Weights of a small GPT-style language model, trained from scratch on English Wikipedia: 9076 steps.
Each number is 128 + 24 x the weight over its row's rms, rounded and kept within 0 to 255. Layers, rows and columns count from 0. The size above them is the row's rms in percent of the matrix's.

# layer 11 MLP down (transposed), 256x64, rms 0.343, rows 131-183, columns 0-63
size [ 90 114 106 108  87  99 105  90  89 114  82  72 119  93 103 112 103  94  86  97 107  63  99 119  94 100  98  96  84  81  83  93  92 107 105  96 102  91 106 122 113  98  98 100 102  93  75 117 106  93 124 105 104]
[[122 115 118 122 123 115 144 146 130 146  95 133 123 113 131 132 136  89 121 165 129 157  95 144 130 140 133 133 114 132 130 138 110 102 103 176 157 238  96 151 118 142 135 124 115  72 134 135 139 142 119 157 115 122 151 118  85 130 107 119 140  95 132 108]
 [170 124  66 149  92  68 104 145 122 145 125 123 157 151 122 129 165 145 127 155 114 134 147 105  89  75 171 119 127 139 127 143 118  90 155 104 142 145 122 146 136 118  93 143 113 120 144 136 107 109 152 132 153 152 124 137 165  91 158 124 110 139 148 122]
 [170 110 147 155  95 105 123 128 127 171 130 104  74 145 107 134 166 123 151 143 146 120 111 145 163 142 103 155  91 170 122  96 134 147 146 130 167 117 135 110 133 101 138 105 107  94  87 142 165 168 118  91 120 148 130 107 126 125 144 143 103 103 108 155]
 [126 118 144 161 116 147 191 125 100 125 117 128 117 138 163 105 101 171 126 122  79 129 104 126  93 118 151 110 139 131 133 153 141 128 163 132  99  64 158 132  85 116 121 130 116 124 101 117 121 178  95 117 107 163 106 154 143 133 150 125 129 159 138 100]
 [128 110 140 142 135 145 124 107 125  84 122 144 101 116  95 161 147 126 169 115 109 133 122 101 103 147 101 129 114 145 111 146 137 135 117 148 141 189 107 132  89 161 110 134  93  78 101 130 153 180 137 108 141 172 114 113 102 112 114 169 155 129 104 157]
 [131 112 130 141 136 143 112 106 100 135 100 120 115 157 117 134 134 159 109 111  79 159 157 117 177 147 129 133 120 119 137 148 116 124 114 134 181 155 139 138 109 115 126 171 111 164  87 103 143 137 133  79 111 122 122 113 132  90  96 119 182  79 137 166]
 [151  91 108 119 131 128 107 131 118 118 154 143 150 110 155 182  94  71 106  97  96 128 168 175 115 109 130 114 132 184 108  92 129 146 110 119 139 157 111 131 131 149 152 162 118 120 119 123 120 114 123  72 145 135 150 157 111 107 141 106 112 135 162 137]
 [103 113 106 130 110 137 123 117 132  88 106 129 128 155  90  97 140 129 105 131 157 138 121 121 118  83 138 124 119 121 146 114 152 132 118 130  97 241 105 161 145 124 109 129  94 159 134 153 151 114 129 126 152 152 149 160 114 140  95 135 110 150 135 130]
 [136  80 110 136 147 138 152 120 157 124 110 116 116 113 148 102 119 165 127 137 132 134 109 141 124 132  97 129 165 125 113 110 115 137 126 139 153 212 130 127  84 114 106 110 111 156  84 113 112  90 150 157 112 135 135  74  92 149 147 166 140 124 154 142]
 [ 97 132 160  98 105 122 122 201 143  87 143 146 140 151 137 133 140 151 153 106  94 124 135  95 103  96 147 151  79 146 137 137 155 114 141 147 146 115  90 132 148 153 133 135  80 159  98 149 102 112 132 124 140 138 127 144 100  87 133 164 105 111 131 119]
 [148 131 128  89 133 120  84 101 179 112 115 135 104 139 159 136 162 113 117 156 157 152 118 136 118 125 150 125 116 112  97 138  87 129 103 115 130 219 113 108  88 111 120 119 155  86 125 104 128 161 138 124 159 149 146 126 112 132 163 125 146 122 118 122]
 [120 124 158 123 169 102 107  89 152 145 144 103  89 147 177 107 152 137 163 125 144 153 117 190 116 115 165 154 126 134  96 131  85 115 118 133 126  99 132 133 104  92 141 138 166 128 133 157 138 121 117 117 141 107 105 118 120  95  70 141 103 127 133 151]
 [143 151 129 107 136 117 110 173  95 140  86 132 168 118  86 140 149 144 143 157 143 123  94 142 100 101 135 139 143 121 130 110 134 123 155 127 113 197 100 139 159  93 116 140 124 130 121  88 112 143 112 135 156 151 160 116 119  81 108 160 174  97 132 120]
 [145 117 121 159 140 111 142 113 123 100  92 108 108 111 140  91 118  92 149 133 132 107 136 116 128 105 110 147 135 140 109 137 130 140 148 111 119 197 176 137 140 191 139 120  81 107 154 104 106 110 149 162 132 123 134  97 111 159  95 140 138 184 132 126]
 [ 96 130  96 125 101 126 140 111 176 145 112 125  68 155 144 129 144 148 122 135 113 175 161 158 137 104 144 114 124 124  99 111 152 129 125 126 117 106 119 130 150  75 126 102 167 158 150 105 139 107 182  99 131 136 149 139  95 146  81 118 147 158 116 117]
 [117 140 124 152 118 131 119 142 124 117 176 116 118 139 113 132 151 118 115 141 160  83  96 115 158 112 142 115 168 111 131 172 102 139 134  92 171  34 115 154 141 118 132 143 123 108 113 104 122 175 148 116 145 170 136 119 112 126 115 123 124 141  94 135]
 [122 148 104 131 139 137 118 143 133 154 104 100 127 148 146 168 129 106 130 148 130  79 141 152 158 117  92 143 123 122 146 113 138 133 128 147 128  30 137 159 104 107 115 150 109 129 139 103 119 167 105 124 126 141 171 165 136 111 132  96  81 147 131 141]
 [132 143 141 148 153 108 139 132 141  88 105  92 129 130 115 105 102 103 164 141 126 147 140 160 140 121 111  73  71 131 156 156 111 114 151 158 141 141 115 143 129 123 135 170 195 122 136 145 148 127 135 120 149 139 103 142  86  95  89  91 123 115 102 129]
 [125 133 123 110 149 157 155 104 140 148 133 140 113 180 172 128 150 158 106 116 159  38 112 128 107 146  93 104 101 111 128 149 128  98 110  92 134 130 153 132 114 112 106 174 104 120 118 124 116 161 128  99 162 134 126 133 169 148 108 128 128 127 125 117]
 [123 155 166 137 114 164 124  55 122 122 109 113 154 125 122 129 154 171 123 144  82 162 140 148 114 122 133 131 119 114 115 117 125 112 110 118 147 164 107  98 139 126 113 129 119 113 157 144 102  96 123  62 126 163 156 155 167 141 133 109  85 150 117 139]
 [118 106 118 142 142 122 162 130 119 123 102 120 131 123 146  71 117 115 157 174 104 147 116 129 143 116 134 139  76 133 133 131 103  87 122 127 114 187 148 111 137 195 181 126 122 109 120 112  93 124 146 161 142 112 166 159  98 118 105 131 152 128 113 126]
 [161 133 134 147 147 121 108 119 157 144  72 114 121 136 117 138  84 126  62 142 163 142 109 124 144 105 127 123 139 160  84 127 120 155 118 134 155 150 124 126 115 167 118 100  65 120 114 166 128 114 124 136 171 138 158 147 103 122  94 141 103 138 104 146]
 [139 107  81 136 152 135 149  72 131 139 133 137 167 119 176 103 130 117 156 133  62 116  94 164 108 127 123 113 109 105 121 103 123 132 117 120 175 134 167 120 118 136 117 109 146 124 153  71 117 121 141 151 105 132 125 177 157 115 127 147 150 133 141 112]
 [134 153  65 140 168 150 106 147 120  98 118 122 125 157 140 119 174 162 100 124 144 165 108 112 126 132 165 129 136 119 151 122 139  95 159 135 155  92 129 158 122  97 111 122 120 108  78 129 135 126 105  73 155 111 101 127 149 106 142  95 136 163 131 137]
 [151 104 113  80  92 183 113 121 153 157 149 142 123 129 157 131 132 155 107 125 140 109 123 146 150 103 111 157 196 134  70 110 138 136 134 103 107  96 135 123 122 130  99 124 105 147  97 159 157 120 114 119 113 109 126  83 144 163 123 121 109 161 121 121]
 [110 134 126 125 129 124 128 140 139 130 118  98 115 123 185 113 115 139 100 142 114 119 128 143 175 174 118 156 102  92 120 104 153 100  97 134 161 172 149 117 170 104  90 140  90 164 121 130 161 127 125 131  67 105 107 126 144 157 123 132  87 116 152 134]
 [112 126 135 124 106 134  96 144 150 113  90 121 128  99 165 156 128 142 121 170 114 131 104 116 142 107 137 141 154 109 101 130 134 137 121 126 120 127  66 150 165  92 128 113 104 124 176 116 158 113 138 142 105 139 161 139 188 179 104 102  83 121 151 123]
 [104 152 117  99 101  93 119 129 151 109 166 135 122 149  94 147 101 146 110 156 126 112 134 153 186 141 145 113 147 142  96 139 115  91 102 144 157 163 123 160  93  93  94 143 120 120  94 112 150 139 178 142 127 168 139 108 115  98 129 168 120 128 117 145]
 [122 126 154 176 131  84 151  88 138 111  86 129 104 112 120  96 173  87 140 131 127 152 155 140 101 107 135 107 100 117 137 156 109 118 185 115 110 166 127 123 159 142 152 132 148 127 175 112 131 126 138 115 115  81 132 143 100 122 114 137 117 172 140 110]
 [164 158 161 109 125 152 143  90 154 121  92 118 176 104  76 136 119 116  89 120 117  95 130 154 144 109 135 143 163 131 116  95 124 149 139 117 190 115 134  90 144 122 114 147  85 113 156 137 143 145 138  86 128 136 135 128 100 149 122  92 130 155 118 112]
 [147 150 124 148 112 111 166 140 134 123 144 127 102 123 133 155  86 114 133 151 123 155  87 131 146 177 141 153 106 144 114 160 143 117 180  80 124  73  73 168 112 124 124 118 146 127 117 122 117 106  93  92 135 114 100 146 129 153 154 129 150 123 106 154]
 [117 145 159 126 103 134 100  93 143 142 106 146 137 167 130 129 122 199 110 155 165 132 139 123 127  93 137 142 163 103 136 171 148 140 140 112 117 137 117 130 136 115 142 138  83 126 127 133 131  81 110  59 150 118 136 136 132 134 146  87  89 105 143 100]
 [156 127 149  94 135 118 184 128 115 135 130 134 128 105 141  95 155  89 143 141 133 138 123 150 139 129 132 155 112 104 134 156  88 122 149 107 171  89 151 104  92  95 145 144 147 125  93 116 138 104 122 112 119 130  90 188 155 127 133 145 164  82 117  97]
 [ 95 115 169 146 120 126 166 146 127  97 141 113 165 116 106 118 165 125  87 155 165 157 143 149  81  92 122 139 131 118  93 153 146 131 153 111 164 163 143 123 158 105 115 112 113 129 134  89 104 130 122 111 111 135 144  85 131 171 160 120 127 101 122  89]
 [159 125 124 116 100 149 148 148 132 108 150 125 105 153 138 125 177 124 125 154 153 107  73 158 136  85 116 117 107 113 142 140 159 129 142 139 119 116 103 133 134  89 127 127 184 165 116 109  82 126 106 143 149 155  92  91 147 116 135 130 129 177 108  88]
 [ 49  95 106 100 134 160 136 100 141 145  91 121 130 140 169 126 115 143 145 141 151 127 104 170 138 108 125 146 137  96 174 116 110 137 152 103 165  83 144 133 136 137  98 130 117 104 149 147 135 140 110 127 159  93  97 115 140 147 150  96 124 139 129 160]
 [130 145 139 108 101 131  82 104 123 122 134 125 165 114 103 130 120 121 131 142 126 107 129 119 129 121  92 139 144 124 116 138 140 121 124 138 155 221 140 190 138 104  95 145 132 118 147 158 140 105 143 145 117 140 145  82  82 136 151 108 162  83 124 126]
 [112 151 121  81 116  95 154 135 155 142  91 156 124 152 172 155 102 118 143 123 127  98 114 130 124 141 165 132  94 117 121 151 131 111 121 142 125 108 123 129  97 152 129 134 118 149  96 129 122 131 112 131 176 152 162 185  80 145 108 181 130  92 115  97]
 [125  90 161 143 113 123 128 145 158 134 137 106  89  83 175 126  98 115 116  81 146 106 130 141 153 123  94 140 118 152 121 120 164 138 129 196 102  84 105 118 113 114 119 145 141 142 151  94 115 165 148 111 145 146 112 149 130 152 131 115 108 164 112 156]
 [107 142 119 139 132 135 117  96 125  97 134 150 180 103 131 128 170 148 125 146  96 165 136 102 140 131 100 121 135 111 157 100 143 153 146  80 136 186 106 115 117 113 108 127 120 127 139 132 103  66 134 129 136 180 133 110 132 145 161 146  88  86 146 124]
 [125 133 101 133 122 143 164 164 129 110 147 154 147 139 102  96 173 117 152 135 108 173 103  95 105  94 118 141 120 144 126  84 145  98 140 105  91 119 156 158 146  64 137 115 155 130 117 127 134 145 115 138 121 121 158 123 149 162  76 133  91 126 144 113]
 [104 134 120 165 109 159 188 129 127 130 111 107 113  95 137 129 134 151 119 147 143 119 143 141  80 175 149 102 120 114 127 133 152 113 183  99 161  82 148  98 133 134 115 124 150 150 106 154 141  90 103  95 169 138  94 136 123 135 148  93 107 130 127 121]
 [139  89 151 158 125 106 170 114 134 153 149 135 146 144 126  93 145 106  91 187 139 135  97 127 145 108 161 151 102 130  95 139  97 132 162 128 135 146 108 147  84 103 109 105 137 151 156 138 120  94 128 143  92 118  80 108 161 151 115 151 155 111 116 142]
 [135 111 159 111  84 124 202 147 123 113 105 132 128 114  79  98 130  87 146 163 114 133 103 131 152 134 120 133 159 101 186 120 167 116 140 107 129 148 159 157 148 120 154 121  86 140 114  96 147 150 119 142 136 140 132 105 123 128 149  92 116 104 110 131]
 [133 146 122 108 118  80 119 137 144  97 129 130 146 135 158 122 190 143 110 144 150  96 157 125 137 105 107 154 142 117 104 125 114 134 147 166  89 130 124 127 163 111 184 121 124  78  91 119 115 159 139  86 152 137 129  64 135 128 120 143 122 135 120 159]
 [108 152 117 156 119 173 130 108 141  93 111 164 167 110 125 111 139 153 107 155 117 122 107 134 108 152 153 134 137 107  99 136 132 100 161  84 122 109 119 140 156 161 140 109 102 175 130 109 101  89 114  94 140 145 161 112 123 139 121  87  84 169 141 154]
 [131  97 135 123 143 121 111 117  86 157 151  88 112 147 170 133 120 111 136 124  96 168 116 179 118 122 129 128  84 108 121 101 122 126 145 159 131 139 173 150  77 133 170 135 164 106 155  95 135 145 139 149 103 103  95 165 120 141 102 159 123 117 146 136]
 [141 138 113 147 100 139 121 155 125 119 100 118  96 145 108 127  91 131 186 127 116 138 121 152 108 121 126 128 194 140 142 161 165  82 118 117  73 150 123 136  78 133  85 136  99 134 182 127 129 123 112 106 153 134 121 101 154 144 134 111 152 122 118 130]
 [136 121 118 169 140 149 122 140 122  98  71 137 130  85  96 173 175 135 145 132 108 115 111 136 137  98 193 142  95 167 156 141 142 107 143  94 158 160 137 134 129 112 109 130 136 113  95 112 122 143 111 107 133 122 102 128 179 120 157 127 123 106 117 112]
 [118  92 120 148 134 160 140 135 158  95 117 173 126 133  89 126 105 139 159 138 137 104 162 120 132 179 147 147 129 126 111 119 147 126 152 121 148 110 162 192 121 133 102 111  91 131 130 133 103 112 128 155 138 148  69 123  90 171 100 116 121  92 122 132]
 [166 141 138 103  89 132 168  94 141 144 118 114 145 180 106 105 138 141  92 112 107 154 110 167 168 111  92 162 163 117 136 129 126 121 138 148 118  74 132 153 142 156  97 112 109 161 157 126 101  94 127 107  94 163 145 120 110 136 128 116 117 122 148 109]
 [ 96 121 123 162 174 114 136 123 126 152 115 115 129 127 148 103  77 118 115 131 156 162 127 140 174 153  93 149 159 122 125 118 121 145 115 131  87  62 158 143 119 115 134 139 116 142 127 123 126  94 142  92 120 122 143 146  77 170 177 117 130 128 106 156]
 [148 158 160 157 117  90 120  96 112 105 130 127 123  84  88 128 148 129 113 130 128 162 138 165 136 104 162  94 135 135 117 131 144 137  93 144 132 126 124 202 100 134  85 152 113 125 109 170 126 127 118  98 110 121 105 135 167 128 132 163 117  92 161 115]]
# layer 11 MLP up, 256x64, rms 0.232, rows 132-183, columns 0-63
size [105 108 102  98  97 105  96  99 105  80  78 101  85  99 114  95  93  84 117 110  82 107 115  96  89  95  99  91  86  88  98  97 107 109  82 111  94  98 148 111 101 103 111 102  87  72 120 101  97 120 108 107]
[[184 132  93 138 113 112 119 149 132 154 133 147 139  99 152  85 156 122 138 123 166 127 155 146  90  72 152 120 104 143 140 143 123 116  93  75 162 117 105 146  92  99 152 128 146 160 133 140 118 103  85 139 141 109 123 136 137 153 125  98 118 152  94 128]
 [132 142 161 136 130 110 134 143 137 123 123 121 126 118  90 111 150 117 104 126 196 123 145 144 140 123  99 140  77  94 124 130 130 176 155 134 106  92 126 133 109 111 148 150 127 158 160 163  74 125 127 117 112 115 126  87 175 102 150 135 165  99 144  94]
 [112 122 146 117 148  91 113 144 166 135 145 126 102 137 137 138 161 114 140 121 140 152 132 136  79 116  93 140  72 117 127  91  93 164 107 134 117 156 114 147 127 125 117 148 165 147 160  93 102 135 177 147 145  94 111 109 155 103  79 142 146  95 119 145]
 [141 118 156 160  94 100 126 139 180 139 125 131 131 154 102  99 117 123 129 119 105 168 110 112 108 101 128 117 120 101 125 119 125 174 134 129 182  98 133 141 122 128 143 166 140  88 182 161 123 104  88 177  83 123 146 131 124 158 155 135 122 122 126 140]
 [157 139 129 114 147 182  99 129 124 157  99 130 103 108 138 117 126  87 162 129 140 149 137 111 115 129  91  93 104 181 134 125 141 121 147 137 145 136 169 113  83 128 116 153 158 133 134 167 123 107 138 105  82 165 126  98 121 142 127 135 109 125  64 120]
 [107 117 131 137 116 109 118 131 107 113 125 132 104 129  83 117 141 148  96 135 143 148  77 121 141 171 107 153 132 139 142 178 177 152 115 143  62 136 183 111 113 112 103 129 130  94 131 111 150 147 116 126 110 103  93  87 110 140 150 148 142 145 135 158]
 [144 106 124 134 137 131  88 125 160 177  95 124 138 129 107 154 127 124 157 104  94 150  87  97 108 123  94 148 146 133 118 146 144 132 138 134 129 123 145 139 105 147 172 165 136  90 121 171  85  92 177 128  89 149 119 120 122 133 145  96 159 161 104 131]
 [121 156 111 163 107 148 160 148 100 118 154 119  98 130 157 121 155 130 134 124 111 141 140  89 107  92  61  93 115 143 111 139 105 118 151 143 130 151  75 125 118 123  96 124 123 124 141 143 127 170  88 161 125 105  98 123 162 166 145 145 103 146  92 126]
 [ 94 110 176 145 130 132 112 156  88 126 163  85  73 115 108 145 120  85 118 159 137 157 115  73 124 124 114 106 126 113 158 138 119 154 146 136 147 123 153 141 149 132 156 172 156 138 108 118 130 150  77 145 147 125 140 113 143 112 133 142 126 133  80 121]
 [133 103 158 150 126 113 125 142 107 128 155 121 141  94  81 129 153 101 148  88 116 113  79 121  91  99 105 144 120 108 106 136 144 109 155 154 130 185 152 140 116 100 109  93 140 115 114 143  86  99 128 126 121 100  94 131 118  93  84 128 124 141 154  91]
 [116 135 142 127 136 156 171 155 111 115  99 162 124 118  97 145 122  79 102 151 104 132  98 108 157 148 101 122 114 148 176 134 109 141 164 140 162 116 152  88 153 127  99  96  93 125 100 141 117 160 140 132 118 127 189 131 150 148 146 101 152 125 103 113]
 [138 113  90 105 141 119  90 145 147 145 154 129 103 110 126  86  95 146 150 133 121 141 124 126 113 121 133 147 105 143 104 116  86 127 117  74 155 113 164 130 133 105 136 144 141 118 147 126 123 139 172 159 164 157  50 111 106 156 160 135 146 100 108 144]
 [135 135 153 118 153  80 105 128 115  86  82 142  97 132 120 115 139 154 138 135  76 125 137 129 123 173 163 113 136 120 120 101 146 110 158  84 125 164 142 133 162 151 123 119 114  84 151 124 122 135 173 135  86  93 116  98 116 148 111 133 147 168 108 119]
 [125 166 109 146 148 102 110 112 111 166 143 130 134 126 127 105 152 224 130 130 117 167 120 169 147 117 147 127 131  99 140 119 104  99 115 123 151  96 162 131  77 105 107 131 116 111 148 121 174 103 129 123 165 123 116 144 106 132 112 127 112 131 130  94]
 [111 123 128 154 137 147 116 187 104 137 191 162 145 123  83 126 149 106 123 162 110 112 107  91 132 137 171 112 148 149  82 136 103 157 152 154 146  93 115 107 109 129 152 147  89 117 144 134 120 152 117 125 125 152 141 121 102 136 127 143 130  80 132  98]
 [ 80 125 155 112 109 169 127 156 139 146 154  95 134 157 134 165 187 103 132 116 149 136 137  91  85 107 130 136 164  89 128 119 136  78 129 133 126 133 162 161 156 113 114 118 154 150 134  94 128 138 121 114 105  98 115 127 141  89 101 140 143 158 147 111]
 [134 108 125 122 100 147 112 131 115 146 120 134 131 139 112 102 149 155 119 157 146 166  97 129  90  96 106 104 203  99 140 113 123 141  93  93 149 105 127 145 137 113 134 146  92 159 168 126 144 124 146 151 126  85 109  93 164 114 103 149 157  95 143 145]
 [107 139 113 127 164 137 153 164 123 148 152 150 125  95 161 125 144 132 151 153 118  78 176  98 112 153 123 137 102  94 150 115 140 155 131 125 121 116 120 145 100 105 157 141 143 130 157 150 114 140 111  75  98  99 149  87 142 139  97 191 117 141 141 118]
 [ 72 104 108 128 153 157 154 117 168  77 108 113 182 140 115 115 136 143 101 144 116 137 150  75 138 143 155 146 130 115 138 107  91  99 159 112 147 126 123  98 128 111 135 139 147 148 139 143 159  99  81 129 131 101 134  90 157  99 131 139 147 115 117 118]
 [121 156 105 146 150 129 106 138 105 139 129  89 108 171 117 126 138 147  78  73 149 143 119 128 107 137 102 127 116 144 165 107 120 137 140 158 157 168 128 124 106 121 128 128 118 116 122 176 181  79  92 152  89  91 141 120 134 136 116 151 120 106 154 148]
 [123 111 137 113 101 128 123 140 114  97 145 139  98 192 141 156 115 158 126 117 103 155 137 110 103 158 161  64 109 136 145 115 130 134 149  89 137 151 129 136 126 154 141 114 159 100 113 131 101 152 118 135  87  93 153 140 153 162  91 109 144 152 112  86]
 [102 182 109 152 143 122  91 129 138 130 137 110 104 111 133 117 180 142 134  90 111 134 113 120 172 123 111 124 168 135 164 125 127 102 118 103 107 144 123 122 140 145 108 106 129 164  95 106 184 113  80 147  97 131 104 152 121 162  96  93 128 148 139 149]
 [171 129 174  92 127 138 129 164 121 170 125 120 144 149 148 153 163 155 141 122  83 113 136 108 109 133 125 135  88 131 106 149 148 117 116 154 118 120 115 134  82 104 103  83 130 137 189 102 142 164 132 140 132  99 105 116  96 108 115  87 136 139 140 108]
 [142 148 141 110 120 101 138 132 141 152  95 166 146 134 137 102 134 173 108 122 113 144 152 128 144 197 125  95 104 144 125  64  91 138 134 170 100 159 171 120 119 110 147 111 157 114  94 138 109 141 121  97  74 143 112 130 123 145 136 123 119 139 122 135]
 [123 141 120 119 144 125 107 130 113 177 109 100 116 120 151 151 137 121 129  99 164 131 130  62 109 149 152 120 116 128 133  98 127 131 145 139 163 106  79 107 125 143 102 109 132 166 143 123 160 187  92  91 129  99 128 128 115 145 108 100 140  96  92  91]
 [126 138 158 128 170  98 123 142 173 177 147 125 127 140 151 142 143 124 127  91 128 141 151 154  96 142 106 115 153 113 126 151  95 150 104 101 141 126 137 104 123 112  78 118 129 155 177 109 137 105 108 105 108 127 115  98 107 185 120 121 142  80 168 134]
 [167 138 142 155 123  66 136 145 162  91 108  99 104 133 132 135 168 135 128 144 121 172 130 114 153 134 122 119 129  63 146 119 109 165 151 135 114 113 128 112 111 106 128 133  98 153 166 100 121 118 149 124 134 119 127  84 154 173 125  93 146 159 111 146]
 [117 124 142 104 129 120 122  73 134 139 107 161  83  91  91 110 125 169 133 116 104 140 166  91 100 139 137 180 124 110  97 108 145 171 129 110 161 141 126 150 130 113 142 117 151 129 125 144 106 118 169 133 139 124 130  84 154 171  89 119 157 140 111 122]
 [107 129 106 136 169 111  99 136  77 137 165  76 117 125 108 114 102 148 132 145 186 137 156 105  97 103 174 140  91 171 115 100 159 134 135 116 158 114 130 125 133 127 131 126 142 163  81 112 111 149 150 136 155 104 141 136 117 124 117 157 160 131 135 125]
 [117 107 142 117 103 115 123 151 132 154 181 141 135  90 148 120 135  98 181 143 115 131 116 140 145 111 131 129 109 121 136 143 145 136 189  63 127 123 112  94  66 164 103 139 150 108 131 152 133 112 103 123 113 124  76 123 152 130 116 164 143 125 119 117]
 [ 88 177 102 162 111 142 146 147 159  88 113 159 160 137 131 138 134 164  85 147 106 126 124 104 113 147 148 132 153 105  91  92 156 126 112 103 150 133  87 138 100 137 113 159 147 156 172 122  88  83 108 139 129 112 113 135 132 129 135 134 141 125  97 110]
 [107 109 138 105 118 136 125 135 122 143 113 190 123  76 134 164 118 140 137 174 170 107  88  91 117 122 129 142 126 121 149 125  97 177 147 126 124 110 121 152 119 102 153 126 104 175 126 163 124  97 118 123 147 100 119 116 137 134 170 151 123 150 135  74]
 [113 127 110 134 167 157 145 109 140 138 154 137 145 138 153  59 166 104 132  88 125 146  99 169 133 121 147 149  90 122 153 106 152  88 141 144 134 120 162 143 142 100 107 137 143 130  92 180 100 138 139 147 129 135 127  81 143 122 118 139 156 141 122  90]
 [135 155 165 101 115 103 132 137  95 152 141  84 138 165 141 116 137 148 101 127 138 139  93 123 119 116 168 129 147 108  90 163 114 120  85  81 161 122 137 117 113 136 144 101 112 137 131 123 112  99 130 112  80 107 104 109 113 126 148  89 184 119 167 146]
 [103 153  93 104 175 157 109 131  81 166 128 132  85 162 131 115 121 125 116 137 145 132 132 122 105  90  92 133 125 141 101 113 113  86 113 182 143 104 129 112 148 140 105 142 159 165 143 141 123 152 137  87 119 137 106 163 130 173 135 122 162 110 141 111]
 [ 87  87 123 122 182  88 141 131 132 147 146 161 132 119 113 115 155 112 159 110 105 133 128 143 111 148 145 121 145 109 139 115  91 122  97 139 142  96  71 154 118 141 156 160 131 134 130  98 143 145 154 152 107 109  93  94  87  97 115 156 140 117 149 165]
 [ 80 123 138 108 170 153 100 160 104 151 162  96 152 116 124 189 139 149 133 144 143 104 104 104 125 142 116 147 134 122 128 151 111 126 113  96 119 123 132 136 152 137 119 158 144 122  94 135 168  59 125 113 141 151  76 124 155 119 116  93 136 151 139 129]
 [121 107 132 109  96 103 118 116 106 141 120 169 152 168 122 137 111 154 177 121 140 168 119 106 147 150  97 142 154 157 110  94 123 143  90 111 126 140 116 119 120  98 152 164 103 154 152 146 111  77 150 165 150 140 121 160  80 104 107 105 143 146 122 101]
 [111 154 127 108  94 116 121 123 131 157 109 123 108 126 118 137 150 140  74 154 125 154 128 109 108 158 148 152  76 149 101 140 114 158  98 117 160 104 140 139  78  74 125 141 138 110 139 118 144 173 113 165 117 106 130 138 153 147 148 147 139 178  93 147]
 [149 125 158 117 139 109  95 140 135 138 117 135 169 142 121 149 144  97 102 164 116 141 140  94 102 139 110 127  96  80  96 115 110 127 149 150 144 133 166 125 123  90 127 130 133 133 136 150 162 150 117 128 140 129  79  94 101  85 190 158 140 113 173 108]
 [123 140 114  88 152 119 105 142 115 156 162 143 172 113 111  95 114 130 122 117 134 135 114 150 132 143 114 147 169 114 137  89 101 124  80  92 159 139 119 135  76 135 180 141 133 184 129  96 152 107 141 176 128 117 137  97 135 101 123 155 134 112 139 142]
 [118 134 103 156  90 127 116 144 130 177 134 133 138 149 120 162 149 121 100 123 113 117 141 157  95 113 133 185 119 140 169 111 117 121 155 103  91 111 161 144 134 141 148 114  98 167 101 107 171 156 107 148 102 114 115  90 126  97 127 151 151  97  84 120]
 [160 113 144 107 116 149 149 113 132 146 153 131 101 137 109  73 120 100  96 146 133 117 148 130 135 115 138 131 147 112 167  95 125 163 123 114 135 118 182 119 115 110 171 125 135 143 150  96 127 163  91 136 149  97 128 108 102 149  72  99 154 111 158  83]
 [148 151 110 108 115 119  99 139 111 118 107 128 100 168 139 143 150 117 182 110 106 156 148 122 112 126 138 146 139 126 119  86 126 167 116 161  89 132 133 115 156 112  66 177  75 138 144  95 141 172 126 152  96 118 115 121 144 110 136 132 147 108 117 100]
 [145 121 140 136 103 146 135 128  88  88  90 131 159  96 108 153 151 108  93 142 124 136 131 127 137 138 109 134 133 170 136 122 126  97 117 170 159 130 130  81 127  99 152  81 120 177  88 126 138 112 117 122 130  62 126 125 127 150 116 127  94 139  97 162]
 [161 103 135 135  95 167 114 127 150 108 140 139 130  99 174 147 112 169 123 132 139 129 177  99 128 125 144 117 139 134 110 103 141 102  82 192  99 120 141  95 120 132  92 147  97 135 109 168 122 143 147 144 106 114 125 160  83 144 136 131 166 134 133 103]
 [125 147 113 126 140 150 112 113 102 148 134 129 112 127 171 117 133 123 125  91  93 138 159 110 152 143 175 118 123 109 192 105 147 140 106 117 166 111 160 143  82 116 110 128 110 163 132 127 147  87 146 133 108 117 139  90 109 125  97 120 118 137  55 140]
 [142 163 138 153  97 167 122 138 108  94 107 158  90 157 111  70 138 170 156 111 107 179 139 133 128 130 116 107  94 155 136 116 143 171 124 103 148 132 164 131 109 122 121 126 141 141  78 120 145 114 117 141 151 126 103 150  98  85 129 113 144  98 125 113]
 [117  94 153 126 147 172 147 151 174 118 124 183  77 146 111 114 151 138 121 119 173 142 142 119 137 136 125 130 160 152  91 107 130 110 171 106 130 102 178 105 108 125 123 111 128 132 125  97  76 136 103 138 114 116 102 106 116 147 145 126 112 104 159 149]
 [130 169  91  88 121 142 112 165 162 151 142 101 159 143 110  92 144  99  86  98 140 129 144 147 158  86 151 126 121 117 142 135 136 142 145 148 101  99 147  86 131 149 147 149 121 117  96 140 103 137 155 149  76 129 120 108  97 127 130 134 152  83  99 122]
 [137 191 129 111 154 122 118 122 153 138  80  98 177 156 129 137 128  85 134  88 131 152 136 140 120  78 119 132 117 106 123  82 151 158 127 143 123 100 153 124 154 135 139 116 158 151  90 140  93 139 130 140  77 125 119 124  96 155 114 111 127 115 161 127]
 [118 164  67 135 142 155 155 107  85 135 108 157 142 121 132 134 155 133 126 117 133 167 151 147 108 101 124  98 137 124 118 144 135 134 155 116 105  76 149 154 156 156  92 146 142 129 104 152 119 104 101 128  80 114  79 167 128 144 122 153 137  89 135 141]]